{
  "vocab_size": 2048,
  "hidden_act": "tanh_gelu",
  "bias": "all",
  "init_std_qkv": 0.0201,
  "decay_fraction": 0.822,
  "max_seq_len": 1024,
  "doc_mask": true,
  "max_steps": 6992
}
Each number is 500 + 50 x the weight over the matrix's rms, rounded and kept within 0 to 999. Layers, rows and columns count from 0. Numbers have three digits each.

# layer 5 attention value, 160x160, rms 0.224, rows 112-127, columns 0-159
412480468451564526539455528442463454523477511536478542471534461541497505445535465477560526507504460417581423575591588539539456447493549534507483503418454589541505481480524432589458506451548557540633552477500485510447413517601511555412450455437454482450532479524452506580511457473594491596485500524552513507568510565573433498480498495458499534542533590524388476533543503455479462476530586495425481594475419422480379510554559495438458435465524464476571467489469524445551517549442477
471475488449411595498374439432483538514508396423540478585474494494551501518444524472485471574506437450411511563602524477451496468466503506520547546577460568551494486506512508564514497443532523479536506489467529443486497464469595470456434561479523406531502472483485608519502530441461515515610529476515479560508446481468508537432465560443470511500503434462513471628418530434495538457435531576544527534479560503515493496515500534601587474474519475577463502603490462499428470488475556
608445670563535539545509497549519514470470465452481465391525434505488446627484446561458514432587474488483595477508525476440460614540498492543452604514394513493494463510438544447588494519448424465531526511512563408464590517421491583515426478458526535517487502451431508432510539478449447506578565499540364552575528522511523461490459455490449487492583538579467504526495500585485468534428449422431491492431498441524546475542529468463514514499474569444492621444482465493512505523571439
445464457542516496503447446500569500670538504519590441455514571545474499495514457488518498530438477507502510476563494487521546437424508547485503573551514517528481525553438452530513426508477510575542457490507419506484473420566526440472559496495445569449475425516493526413499543465535548597559512526485501541540500493407460524417484503567588522666468504439571423487438547486506466473449583426589568551491501472460421512413489503481416554480577412504407523481538472406467550489510474
488550455513469539428501452528449372465486501503527560459426516533538487499521498587561471455426617575600642537507430459574427406529414435508558561477433566476507457549462509501508505475357440431450497468528501596540471486454474485572452526526511457408429543507503369428511532501554484537529551572491457467505458545416490509509585420516413497508441432551476500623582475497578565559541414539473578468537427458512432510485585606561447595453487494511484416495561572544500595506572518
396445484628474455554511476502496497512421466472572425491542533432507400613491560544487464418513510481481489543486503574521455510470538506484390505441554488557531518444425565457434539513521502533467396561492559400536592542495410497492553497360521573614568534530556482462456411528487570567560424491445420513488518506535529425484491554482452498474417463422493450527499578576508516531495550373441493483511599470543495463555506485416475521584545594535453556469561544484550525464532485
496453605497494559589461415420605489485556468568462527576508543403442608575461456446529476558385457414583475460466506346571500509496578581467450469525551515477486503411435508459573556512517484482471409454431516541573488492505544414505586553458608449526515527484456647568464418489446461503573481452541502504538479389470434414505434454435444603525483591490425507489422480585628518531546518541514389469537522600556597471477444576439465489490450525535442471457557547548542413516484562
460500485514525426510535534559469427432545430469520492470547461546463530566490525613536483440524466516427459362501534492541505524514440555542463530430467519464527493579496404493432448463495471486471485532534549542433568569530526519535417625501493533561531483487618550477530580549485560462480515498485447535461504497507457538475486495481466471520418468500444574427520388500590502516541455507472510496518495515418570514541485527529570520435551492484441406529562491493475527450569386
487460618534530421542491436505406518534454546454474561551490555503501432485534486405522536505481566528588571504521523506579543477445488457516448499468518509447583568443469428444530479441500462508513499446458432468445480541451423479472597405531531551466458606512440600465532550514481409525482474474445448478503513601542580475541510470636450488456532538527481561508444500473466550486464558475502514481535447524449554507525554472468430530539472496554531530495452475574522467480496540
562496624414557518560452521484586497599636465502549415468549479528478521499440511409561510545547432490478505558533554386480485634493506469461495474542461488583448509453486488523550448541469526511485529481408507479559530504501489566404536454591521564533489490464455667477386587488485527268495485468544491529560614368486466548476468554475480455448570446486562410437522435467394419404522518589520483495468624559510567496497455350411525434450450482540583548610490472456576446467404609
487514484491399453486552487519505458473413513568537420501479596587507516545523500557479466586386552489479545502591532508394453455563525508531523516516525476493502530605498478503442534472483521496603480422510544463561582509537480516535398514502524481505512558425527507415492538420491533584517526529403448442504554548486502504471574410522396549507436443498528448611428527494610542565448469435489484522520443534472493468483493519508449445400483468404527495469482441498572563473633545
526464537495487494554480514525486488450473498494417431593477597453477544514528465525590544571500461470468437466483483548531503456529510544524424573503576540478517525350448448468484507556441474466480405490515623579484500485456512477588547547548406593510482467518474597511437460478549437401521511459512481572498452531483526453435499478463454545482459602487496431459475498553537458530548454496450444432586535526505600466574469523493478429445524523476592526547525507497433500438546515
490534508464504467517566504514531441569463508445520440510491432506489459460488458568565426465563471494566498429541443589498550605417435503540507556524563507606406530381512474490477505475493532504523472516533476520492470477510482497530447497532540465468507441570388554524506546457497520409538466490566587471507489428547476480504532429517487478493551586479424474509517507475574467531566409428525547514504516515601445447545504468497520506570515518496461510529390450490472574509499483
509601544570473469567529504453545480473485477521390505521429499479491383513512451529468407544534506518474459490530556542487612442525501573534495474544509502502381448470539631522483467575515542496501461468487523531500563527500554530553532531460431505497564539485482470488514565567411532562547578486506551508519539461513437529492566516447525505577536539474474514524491408485535442506586397515553545336420383590389435541470499493503468597504444506430391515395467493508462403515531524
421546452497538543478440476492471522478418522500346520480436504457524484481491566460500424509510396520506498493548521560506442413522419566505472599503410632403558493517468540451442441460524501513415482582549580451520547596563651493490451509449494461494543499484555459546506508539462551496501414595473434514516520557488506596485489545441407442405517511526441392454513586557397492428468504586483545424485473454480560494504495565599466535499486665499609539555503475556449536527580486
475528575514561585543571495435412505537539467502531383583487534506517513465463446447553522474469479536529444452503513452480489428446489568535383480505539481545486547424424541571546494547562528509429487638546497441525464527535538502565544510505435497506546440562551453532501495451519500539489414467466471531533441513387490392515514549408476519416460539507453502495511440505539507473535422519402460566526489480550478442469518535437473429577558591557395534526508455570552499529611465
# layer 5 attention output (transposed), 160x160, rms 0.165, rows 112-127, columns 0-159
546546606481450432444540456503454538483426459477533437442497497484511535442398538441381450459479517458446555489460493425534408490530502519506501511541526473477445518533475673450557487447495584543478496564593431644501577510513482510540521531559474420458530477496526561459526567571430563459562472423487518457424556439491430542407483480461464532501533447534515529439486505650529491463453530572580514497593539546476567545503528544490494510528488473440533488452526454458476449505427621
517544400465608509470575459511479471562488437539489557472485500501481520557503443509479472369524586535474526475490628589483502636509550488374595485498529436493487441518472449483442545533525523446509581460484512484505521615427463502600545506474417582497515519549489419500463454624564538473521524514560497482412557488554445442469561462539484475466515501429477583476513464517539458503515431499553448522499407526534481565467586430389440437461460477484519467484548480493630491487439535
449563404425484430564461430475519522573439560504585518520510580452414621514567491465479562574411605507604441521471552458542515418555549445411567413463480469513490579435522482508472544474510507523483503480488483580400375457451499412397500478566553510519556476486608434638516415527480566503418490521397590533504477520426520504423467574535494513467465382473446461462470486420514577495638501570618588462583467473467421560532550518539586553502427432478496511482408549550563471539441535
501499566443482451504479538491403559481404450576516511507481445527505465519500479563406506493568528561553500444554482533513503480587474480549494406540485542396425539540586569489509532495496570463500493500493490470485531539467528579574482425519568528512573459559483467618464474475531491415410509497446477424347503581635485532540441519443418470448505500460560546529530492483481526500499432501394423543504483553558520434591473546532421443450481512419451477567528554582615495476507487
468562573567524518546467530531575585491457427520398394474424607540493467438483494495524533512608428471443532431514521457475503518569454490569514506479651410527509459483519442434504477500563510586513502477570495523496388436605513559511629499485454556484478556560388536515533486493550478533442512483400522494546528506487486432468450588504554569505619510421475497429440548587491506474406554452404410469553535473539496532505491388404515435485409493522524508520514587516542476498445489
539538534399512491482539459492493390525465537458523546626447450515534581458495563519466520582510547497489526461392410409459464448486470475441483493403451430497547622540459505502522405559484517565466523397492518558405501389485551556495439442452490576488480455551504530480567518418358521420491538593636454530547513458446515461614497524537553518418539556605518548448444521498429467537512473528639506513490413516411492542538549619636527525558483411385471475507401525524554470613566478
463550345448499420403570497622416536513404511522513482465389400576434431486525487529471541532662485522467580481459537626505467434414479373462587624436487475543483378544578349561484582475490551494553591586487539437410555433500577524512405443559524502390558448476525536469513480515465540527440475536568430568580489575552419608541450505590548517514460396453442517546580576413417584523470462508545525544499592487519376579473530499564498434587519501490443482424481499501420638531502429
555425566447554482496504464494511519515428538511591543468489471548586495403451438439571464489507525542471465548454574487435479553581536402424499489573517522562483507487488595481477441398475494499458522507494427497570482446405474485496535476569518502406429398579424440473542485473512485627541421546484551417564439573401584451570584576541545474431529507507570480524429597426510451479479551487519506476485537453500525514546482422482488485569483510504544511501493543536512476541522586
509551494521528511382499493473550440479534470535515351487503523547494487505504549517432520506441447471487401469493593582578483547415501534438515538501475538514519498467519572532506488533447473506581515484546495512456547432556478541513467493526504412512508391508505401484535460560484504505557514565567498537505492469465414471524447507471526524503562476505439477549487488496553544424530498516505507534419459520618425382476480541536620507481479490488528550476568504518459468594458435
443424474502487461489502411515487605496504529520492476555461421376585521497464434575387532425515590509492509515553481621527540379406485551436559556490482492441517478514514494475407515426564574561537496544392539498452647552424539451510395622561449469554502509454522403518546447524493401676548591431461592476418471537587480462517593579430513514467397541482531469600562445538521572610510542460508592582487412417431452504396418540542542568549450593461545472447524451498440492435579351
499535519535618582468448483561450578536519419520490521546453449521546486526483475496524463362554415524456517489439440489556553472479465453471522437371523504458430561472552480440539497478530470466528416539620505553511491453414548506581531459476552582453443460584503574572432456440497530532465463502549545478623405448486560508486460543463598521479443621524427469521535527543423521447479501487478561529504524562518552489576505465528475560467455413466485520516533544517551459474361497
490466454418567485517499471543472539505528487524521515538557504539498426554417540468515522415400546539482559491455553453518516574421539429534550520441465520387476458600524482550502538449537422541464496507536481520568492490554468483474445548570566502428453534396508497524564547489403439561500509538516468396469523463509544580482438552560477494444485446494556489434580511503435530473448585499526512588441521497434479549527518432584512557509464479457346483359569556574512520554504527
537525492532492516494448517522517481510420449542503547567503551433539558518539531470495571502636469519520453503532566425518406475524492550494502510563485450425463486511505563466451425524446427539511519448492477475516493541481496430547430494517460500645435535384533560450496481543518491507485505408468447503475497552478485539527527498438476543389479469504539505442540516525477532532494570465548453496493470421450536495505511478490604549456530519451502510475645511512543446519479493
405427540508462455507521522547495469498470525431548486442558509544564476483579477470451498520468496496584607456377497538466399552465546452447526426465460487451593467509492387538454568465372444463431549558486501487523426508412502534517505432621546564473479539511512569444471510527539615498442431505502492480500414544573592444530400497449521535421490361512520458469553528514566434497526597505552453563657557421589584443484451521476516493492563499561545504559526502461507582622458445
538462508494412407506528525544525543511466510446544460431582423526471491589540570499524587568557519446473518605419453362499555599552513493485527402452541388567466558525483441584540520474524421471480519447523408521577458490447341517466639522558498491444468489476446561522435506589591442479482436490522519449490517476456434499506537595595592491558497492576524648516487460516539335504549580485484559567486473526551470554448525455491390490547498431520409531451375510443574466392488490
440457520512498403514458494550475436421451535512454571456554527501466556583426646530452455466530500500491587511446549566569539531509484440457503564530519532535508492491539470438539540472416420519500557449383443534472530504469530521360454507505510464537479471480471523459467505518393497540435555572525517531431520559519457509525457464540486520513591515481567625431557680484433492510472568497611517506376468485478586550460533488574453511550530380487494436436503561412537503405452516
# layer 5 attention query, 160x160, rms 0.231, rows 128-155, columns 0-159
488450465466539362440430392583594438515378574585471501576474398522490676475491556536503470460547542540406492591380566462349562477453501487430581491480442502601562453529505445522454587533482458529555534609418519615425497507504514523544515521476416473461516477391467515518469590493527529549474495464512549542522532497490479459522637510489552451478489600498402565566520552438446494495412428568568533478457454506490455501593495587523507536570536470537421569531412426463446486410628441
471457491440538477613433532380533444544521598510485599469582517464436496585483420519344499586545522426612388538548456555498404589607539425487584455539492460538543499478464487423491519517537460627609470545516380390626485550458481458526472417520473507541517489539444541517523551501502479456507546414487524530529529575486588426516519478576481566546487517522422513438522518429515494539411493472467560609296478491420505469459487486484544600495473486388452537488409550533519463528527552
519537512461514470407503445483501513436531550593438496501465567535581490471540488461414468499564552407588468482573639505507532552468468521455454541571509481514473519522468440474496424418508527500527470538478526483503489645556516482639607532605508571473593512516500484468564459472448455365381495518409511508471532617551477514522518556522412485422462392428557388451439609381469561411480472562536421457539617491460451482562403433526581431481558541511602395558453499403482570595522499
495470532378363510432483617518469412488526559528488382520559457448530530435483506536405479570443443500578491459552472550512395558526510541547374448601493486441515540389471512455504490528576429484460562470482462517471467433672430636470398649514480561469430500533499461447540473501524535430408430447462527513630474502458524500465541501391569511624521543479433458558515533540664472585508427428589496466499428570666481413522502497434526476393563566494499595512536522531533549496469556
546550557510544513395508421448430473493615418489492495576491518409571467417499563468598545539467516516507392587651478527502570543515496496502512487425514491529548479491452418474495438576331438531572497522533491448558480555475596491578441449525555496579478441525510529541584512480511502403354508581491448542550466477357556453549556511582530594602515563497468472459486481463432510484416572421520446413396537374497450423493538571494563528570546499452490544592382449508644390546438507
416503473543549589486600522549470581531492634555416432636623523492461490567500407494504405610473467424406488524547520478537574434466568507541482628482523572521502568479463456547547527443467503494368459411496559495566491510447452444530511499457640437472434569482523477418440482426420539493438387478526478539444550525603452517470465463453522533550592489548616444563392567413502523475513483467563390453510541590517547591560482445549433520461491487604481322554551478607482445411393385
459584541510492501541491527520475442523500484448527531530523572516455528394577429423539370658564476503468664432475445444436483532505426434524590512461618376387328595520380481427607394493492502424562482542441527471602497513511528514539624561539496620373453485429482474512421490507507574457392465451566601535550477603480501562440579535637544470582493477475541467553453526444484378538528472424461512547494606556426587596529617439459500418460646567515511452435424444543395497475518507
421531579524465410581504532569556497561484466523412506622524475499491534450517535557579489447560539392531531404508534565491452498524481537504594516448575397421522523543457513534584625450484438496502485392370494507406516530519551534506584445456543459464526486417539657482447543603580611511514382461522496496385480591635545481471488507495455494557556488530478509514387542445452522497412428472496536432548548549473525494429628473488509496453449455520571417546521516422373461517469432
575411485544487557511534436497418462475563532522513617360441466503486493452408593472488514474451428479481499545539319439573557525523547577574559560456502538471468480518428558399555519486409527558534516482563470499508483580363410521512502426546501531482545581516564490454559539457465365553501442534566536476487446516409525513574424555442437451485442561449500429455475429616440415518518480569591625556440550611573558529477475439538543537524454409477461578580490475400595489514572524
600440545401471455511523527506565367520483531542582454528522435542510507551464501638481437540511421569467532477435463456484590425496459518505524496487527580493457474411523493513450517481502493425449471584419508556459539574508487584532419455473618456509507539456469487513420555418471491514478488468405493499471537439502504557548526493545513502459547492539416495468442579463408551407674527548524591516494382493534460543550503523535429507609525484412567578528420491514556364531532494
499469498456414519418398509562459480514448441537490504505537542506565395565435458527515521487608475514453424490435561463510540522574541534413504524457491508527551500423580497406462535515487438469503518491526449482404503503450460548497466541513524528443478553579439550532466634464514443551497459504468563500511498420550576536557494564439461478521465543454437465586656460639521508512471417623504551528487503508588573530422436490400428450390502578565410457518572568505491537457468541
405551554456584420543562595513445490556547469540509508524557462505546497488572461532493474551417412455541431494567509434433415494655519429477453397572510550394422519518471564494552441606557634338459403436603476463489412526448483576634585532534482532527451481558497440456606516508522503436396534626410518452441498543518497316526514427465448487597595483575348438432480489576622466538517484562540437516575507509614539468554423422465458418518511460481486384567495412561606529502461550
566467438513431530501481478415556523461482575502451426396502486421530502518470435564433488478598428594511453509551440627437499544551472523525521456506628581453598598441601438594405430481493515563495525540466584517422479438472449500446488498586563496533567524516557436502641427501509382591442503509541639547472585443549439369501505524514514516435451530534498466546486460624521407565521538427457479501550386382516472405447392600488530471520555510544598486484357459497554508550576487
572519444427483508462631509519531642524491545472501385488470431527438450487472495431527464562388534508499436522496557561507545548522505537414516442497377556597451424446547461516455509547504474427504415516492522497641487520484400442472546554548470557506499543481496505556480496537588465394507391464493518557450467510539518550483478441512488424574367499486521541558526462345450588587486449481458395590569564544495485551525541526479465601393612561408581565539597429482563503422545495
511518506449400547529531448487516546449577408477443566476458544513445558516523424566438444564535489572438468453534530540491522489489507434456493353473425586506491558575441548511534457533416567536479482482416491605514459516553564604511466476513500442473618638576492576538528414493518502382490479507549469650558498521574503492458492402678476451537486531478565664509556604389459383465448467549505410413584431501522533538548464545469532483380403514482573357546592435450530511451329482
542511575438572510493505467577571387492524496414556486516545530520473515512476607455605541520530513545499535500509502483543551517409472510480504548502558423464464542542383474409508444521437461480551512507416519602463479601566430426407448548485440453497421497489551594532503439474508582520502525571514468567576495416563517476493553420470433470510485473556519406445429469449559484565476589436572499614497491447384480588473561570453528538579579484491460473448467530416429465458476589
465494555547414449521516430495541460619579495455617507427523565487515359500490512499474456457508550574512541569585449483461484592630482506581511342512551433497530559434521574522516453520573587539516471487517459598407387383487461536500408598446524495616572399469427532471598588518624416495466469503427546513525495427501515400418515451474513576459476476452455600523468463419550416503502475526451414569531438438541507380516358516593473539475443407546459514528594549469549511583508659
453440464492486557556464600481419450455414533495545472505587435532421505523466419549538469445561594544533595500474493460489507415371470524427487533493469526443493535439457462494458419405524551508486451570520510549478495514383556518466566533549586591495495470476549633509484504409505494523544569494600539473488610594525523457387622527579542521487480536534445536502430412459521527437563409525518423537580550590476482459495471416468570526534447578534462485453518523464522528449451490
504521465529415500461499483422525561582465496520564406442587477510590478443468494373434460485483498475386459435517517579526457484506532414402549625432515528523476478532445522514438527423507502496545468564585605540514474506572494483549493423544485499374552553510471474559532475516427523431471430433538466471492469480522556491452567542593509541445548481503563552544466454603530531460549485509535526535550660437464518510450485469491566419540451609434466496442444496560536450503500515
530527494528474528437487545415499487461431529438576425472516465576445512547534467411492609569511475608474497420473499505473490436479456449643438603431570572445578451405382481557522576459540513503496546449443487465414627459647455421435424559478425491596443460498467635457641535456488478603598437383496522527420370546553580571531538480588427520541538541525566427623434425593474509520515418528471421482554474495536544554468494530531499466454612527541473433523494428409524616460506372
508532535600476550518556488599598503543510465590521452498400460483403558451516445549527505509514532512446497583431505399493427546537457590428440565420442463505443484440521441489493464459470460471421454562531494523571487429526408498512602463581512475487549503352570528542533479442488639567526469480383572567586459532468413557539518513485535475508440408586494510446518508527490474499480513538511505492496547595483544466425652499477520589453564507496575485507477443369481453402430493
504557458501523468454517546395537531435416472502496568463575478541546468457449409559427553549535599593506490524496487599483532512489565474567480462456417523554432518583567496480381576485545515430452531479476479481460497507431440539508484506564503531476566556514405504493522530547535495473547492489538468464532411449473524490492593589431416436411399502461556440590504446498577443491471433555525468559553503480559567546452422514499555529562554425528503528506311504461536502507475534
462449569499501376495475419453528425488464511472521505465502479479454498462500479560472569567457591458526476546371561489467548577494523492481480506554431389515391417518443549562579486511506502580453481533494547461454534495535449490595449527373497399495504446445485492443402599574530573465543589502590423387508536458470488631575479478579567544446512508598464556544467553540551476476484571615496556523536467512487498552390478532562498478519466519491449487481423548494497568495498487
525595512472507492539519594467526476537467542453491398462532482449455474442415490559532476493510438471445543449520452400508495466532520500594465529492578482436594583415445446483513564433607502572431475505576539545577458482613408527439594485520543529464420588447553548535508493456415441522510533440412464497514534490549537465526532531441515531552578535480466603519549432620427520528449422362497508507514568502449497611381520508472470621498514435421426470533484526546588402492412548
487527429595462484492396513523476626474472498490458414463450464481440514424498473493503505506433452453552605498530522563558607461524535450512543427492412568365576525579475576576568396549573439427491429486443448583511411614523573521453489557502579469469405521472676452551593503485451405544501570569469505522495621397532466502438572474553453381542497432477606550569493588446513438543463483545533529501446488591486439420512448556514605576420497509516439430393505520578445396516543552
489539524483429472422527559370568482441597543572526478554641469487630494465463478453526388527467522529493451405561456611577539485555547622449562534544466424555462486477527556441515396539499376536581427444384420382608512539513622560461498436584507449501420457435502468516474558419601511471485521556439602403507512632447522528365596492443433498467420531574616488571509530537511613556532548484440473528527411467357520471455592396472452547517504536473594360443534389587550444479511461
513500505475547527458506497502446549513494489532462417550414491464503535426499344539524460584631528521469452493424467462529469468514449439501459473425600530488520537490479518490513433542484633483484552523540440440619430518441538500546630579561554544549437412385593485471485431414507409553459449570508548490464600432457428438574403502553504472535484507508601507505519581441477468418490473445627372506472558555483439559618551513531392504577435485574494500468476553611516550520479542
496454397495578561530540521447541312625453403373442545456467575418445405578620491431525535417480449565539425465435526539498528604562575561443475522492388475560625479498470528544399630464518564447487566452482416600419596432434373477517527483445498541456595620555459482453608553578520550557598535549491496486450469467588583524599492457507422449463516463446385478532526543540551496428556477456473507521555480455527457550354465505454528453452525492546561503469427505430601597628465446
# layer 5 attention key, 160x160, rms 0.196, rows 128-155, columns 0-159
470493481456585526538612513481682443498499546535453518594453487539480615571388456507440412417479563488487581461432444514488466479531495448376494511574579566573448418486516476503382473458573568494469425521424542573551564417454476437513575562550487500433554513453523454516489495479423454495506500522454546492509566515501431367462612472435478502513427480626531532412367545352501500553522541498629595514457382482479538500465588572459487551502487550504529575481450523475461461536644497
443386479385576512555449437445528469536508565537525596416545466501424535607524429521467464503588555459532401517565364518541517521469561536523522475430471451538523472458498482466627476620498400592501497552527506473552576513488527471492486424492503441580395516576536554471449541529524495412435473499425488588453494575514574503507498562532538530572574504543343549459546542411504551584440551579432558516434373556410456493488485510530519602437552505445339512431466498499422555452411572
436487590548404481419379460501397473549467519555578561435439474549619556563635543379420586525631586468490650440420554487500424470458478467400518625474395523549572528496553518465583562526556624422437486569572475452496459640515594429594481400553470499465494556516540463471522442525454437468449468504461498612473531536562560502449459494414526528395524397520395495596492554423428483392569531541405486408536589416428430386608507464509524459493479534442499577549480556490510564421539460
534488541410398540457465566535478432485455482533391419560552441580510435457518595415483494624474456405562618513527421584503418412489482474572462476614450561449458540439467499507453463524531540538499578454500464549452472341563415613389497574547425471512525477626541435520540334528475511446415390530490555643583549476501631492488541487432618549565585489505520497540469553437630515570493479400570554591484455591640438459472490448473459431395537487514513476489516467535449493570511457
575533585513497529487493453434572400602492465529424484653407474461536516472573499456488445426462472410583444417567443512534635420549383515562429535529656479515489568501440417460536443474443489588445475528546680447455589539458467507523487430569502509452514529507497513511461478450441474519533588561508518562452509493480591534504498451473477541597561426481512517507533580425375466592423499500529465506479493551436462428464514509553521526486521500390503532553417492505622462533426507
439608519538491507406604619536437656556501611477497456539624475499476543561479488516550608640496478392522471504469487446484509453516564511487423524551512604553499525533487526460465572469498458514484497449452511453573562543386469512476527426438533428538444500437509488515530497348462488549458458511461465518551558526531502501459538566486439499550531423421625520537570483500526450445560460498451500536473554503506503568473468456558428467521498453539427393598453528432446389444477440
452567445474401487460479578552413492412462508530566537484562482558556601549532508453463536510611490540459507521460392374459515548503469503507544484500516456509475532458475479464585459462541521448593401526475512455490545421520531489516552498441515560383481508458489520622583454568537454517430479477575526517530455501470500547444595563584568477592432409431429569537536581438497494528441524537443512482538503464505497568533448492581567510477558443461554433405465465493404465552443511
464501526554437521608613621512432480468472525503533525476518545406472466458502445495538451433473504492487556420485466558453426602543487509501510455571523477456567398468484624495461564447553375532557589467445504421542580479644495652506520511439574415327525486499541571516498565502613578495445470573444549499351563654528522389556537537520478540507599518503475591526371580477457427469397385449472497427542459510613531509496491502444409503502539555494577393521541521381462443449502416
611419544542569519423453405547464469499532545519549520426548422606536559547435631357513338423535497432478551483420534423634545446504603538523503650450487500499457454529424566414562392430479481635438426440509524519481520573471533446414557462541501527487461455466589407378550445441419535573487497511600540629359445480514491536493335523487482426603543603571516397501438462448417459599478525619522570486476604614497537522488450462612487462438490430518466554496505545532511548442540589
516506464405557412537503473482522427523523560529600535601542427566519525535491547519476517480483453624483552526460540440488467373634492474415546404492549526518461609500476464379499510548410415461522526554395549559506399475426475460628399490535585407515566439406513450474459614373499529407533510432523553487520462532453498507482541409480543496467507419569534500429470527513528512533583500519510595492500415566487487538565525510594483432621559427395465544560541466594513446442503568
494405500546472485520450504556510551511483536458425497549463459529599458560352558502459428432521442422426435522617539566496448509448471449446569491524488536516453483464568484464477443489594466419522488458503536459523497382412578558544426529640437439444414458592447511530512459461538448529414529519509591402574505546499532541506383579528545481477640531522505474588523538593540536501419528522521534429485505505554571549476479492359414426518516585456456531508616515487492491517562545
447540516449425389526516535477489479624571438494402566433616476532517491485592553541580432583502458426604385562487495469494413544587420414559525545444530540481518550528537438552505426583537548450435403497549432471341541443469489583546514492539543553464461452591478470496562480585497532378446470512409454485481459419485517370458454416537515410587557356488485495538434453536612402510490426529549512471568499468614585552482546540497473440504510443546543499569535482526579537585547552
545519474568508483510502471407462497567549604556491509429444431373564501438511482545405442562466399517554415449448546623460508432439480449455521440407587550429478550487435385505498415536434508449536581516523562540465403537506440472429515549581513550573562554435629443574517455480441468556487530491531676546481570471577551407438516456528478496560485540564547470452550488574569515584444595591588464480624550414489515469499477517484481515486453564535541436467432405475527499538486453
534509554512518540538570472462514594481411533441583372546455436482392392471541473519584503517439518465519501514469518533533584543606581550449532488557466467566456389545536493536486580377524584458434515549535584446543472521470423402476521506573468451508538497530449440553470435477550487484506391482425461627536471523642438514391517434523548484559473497477470590551411434378437500511414458519474480509481569480489395552485438547426478472523662660436531538544584478549563488415513482
500582568535483516471538502370464493520434460479454437452441431593587543536521546563514467542524443494404561455612507492443441610491480464403554522518510507543471598522490664550549454519453493521559460536421391561594477497556467619552540438491477467524567450634524515535468491523504457412517556593504450559475614450562546383440524472679442465656417588580590513480533486356431355440480465485551444427528452476464537401524446641445485473498419548413533475565459476477409478520464472
477464559474430529402486588571528457428493470463547537476513537537459531514483544433537543498474596602537521566496512495543556544491449500490451409460519411496502495499472407443532490496436449455511462480474492530474478536557500485435484451478476458513518622503626569583506450583458515461531589498593474571581408501503572557589481430443456439484485499552554548396450564528446471481558577562503501556490511480455489479461501516438467551582595486479400526440334438459457581457561525
460516580459454491477464435565471496538599429500496491409486442558428408456443531410543433462407498496555497495590435446498508558536467434508490468434513472406547579476526549412460514584523560534519476650548460602412464464570491466402393543486572476584506361526528563465501449550656476585408442575387522564450438506554578496455401468602556590607493483480547630450475493535523504494410569629477530468570550460455394459544445472607394557523469434588549613457556511478409502525467521
460486362453566517542454463558481491444524586559499554533487434525485518628464519533511462583538515465538500574457479507531434478440521505465541568467444491484532468488545448474457472458419390492530519617587476533515467449531505539461492556515528520264492461467423488607539555461508463510463603626593535502501573521524430423362591587551473590514492464573490505509409470464548414470601483449470385508513499479465539438437478484489470694591407539539525515464507530344457508447491542
520535389423426544519502459498526600558481438569541444469481446601591457447434444445495520577572522571410564487540572535539458559514497385391545580430452536544433534553532629485500512327525477561486441476527554512544429375518450467535507425486509494440495522451546521518539401480576499485462436474441476548491519550530531554476537562549507557474529459501550458528474492545577548507591483495476573500475569524500440529475438434490545497485489493470364425540525517562609474457371501
536499532435556559357507551545567494459408615488599495469513553603465543531504510417488604605479373649495469434464476466535429416416390503526414436445565577510563356472450521444608544508408446457501499549502445479483509418512457504441536515528441462590385527543491587468589569501530502611454434447518479468567413479544571489598549520531459545507471462550674487524456467515547479476468501462362397521515451408438548507543411530521468551595547508577541369537575409500581494546445454
479566595547467582528548479505574528444472537616523427478468523557499495515611522481583577500574562437459544558456492420558499549572490571450448486467405428511472525506496457549373459512473517532409385492488547508515497432526358481542553490552507459485535478398612561462490529412514495584481467456445552530562470534412448426519538557424545560472376476543430464462532325489362431485452596566525528488504558464584561494474516446464624550533509488486635459521529477419518448429599467
503434479560577509463486551507532612522515480513561565540546378564557427559474438507432624511443448543499484519583499543531520491395540433473486439501464573512460444493582517559430538574476489418494447490494545464557451444411472517543438512565539417438436512535456512479516461527443628461506499550592437438531556538448498462430491561478434395481399500526541504568501487486610466557485464585580391491539535440471512492504446537516598537528561429356479568447466469574563490565435441
395512529440558504447453435485590532585495474435520489488478469459479546505471498556406529500439583478514523483526483442460536482440512515435509571596437399530443491460387642591575546554567466583509485438537520563541607441524564482538486529446455407436512419412491493417417478498564451503649528457540479441514523546430493558537530436524554564426461465531460546545378612482533503383578566541425511542553449525428520554498648497569457474507495500457565439529458481497402542509528517
474592382597515532594435493398432482499424575437529451438600461556515403480388570565537526600502440478455536500489538428420543508520442490571475496543472433463500525422411531481502445498553496585509477528522541615556464542441485523423618573522492460423356587494549460627471503417517539438506500547524546485630550490514518465563518530537482534475649521470542489455422449563517487511410483512523552557487491445534452571430610500483487551512516437487412471506468569452509419515474427
504451438619465361457488439532515560441533475480520484455470439427420381456503463583449562507500398474575594617549506489571533561415508421527532574459467573385542606451477582642542423500516528427441415595461466592531475636511481469432493506531520410528494475473666476543580533555516417557554516496498470504511530357517445508512566551517398487486503412488590540419507499506409433503472529432488559602446455539570518441484384639478547566381523607502490516442521578556449465491515490
494469504539430524495545474327496441529561506572506498497607510526544417506497476520498461489464555478505414493577452615514486439459493605563537586546422477517456513443568494552526472474467326634444489518426564417480483549485556482471473494527564459514576493428537493574484476501566506489462589525567491510433519631506467471393561553541463539492525490541515505525452515500438527524511466522394571485545490532539476417462540468411453386503577587477584371500478475573567435417479496
411603472550600463453463532451495527437510527517549501397370489573420568519523396608500427582651469515558511498470493501526431494615485446601530444541535531554538524518518494510485421546536590436453429466542440403497562479450465592501459499485512445557460432556575473463539479498522387450517465507506589572530520482492487507473514492468401502482481549440510514520572483618393567450571573549509440448488510513359521577608496510503453520510456379504468520469436526515506524373413525
475418458523547590430467444603500516493570553497535477473487556488457545542514616499526491436423492566501460443434649526501508584449542523474549470408471479457564531589494428500459607500574486505445576440382479554603536407498518494497468551460464507487452484510422561416529425616565593528435505626401380543508493351558638525545572455544463443476568466514385391537516486447427533516413528570475443419481474466522484511572532493394499445560505429440451522582525449539613548566472547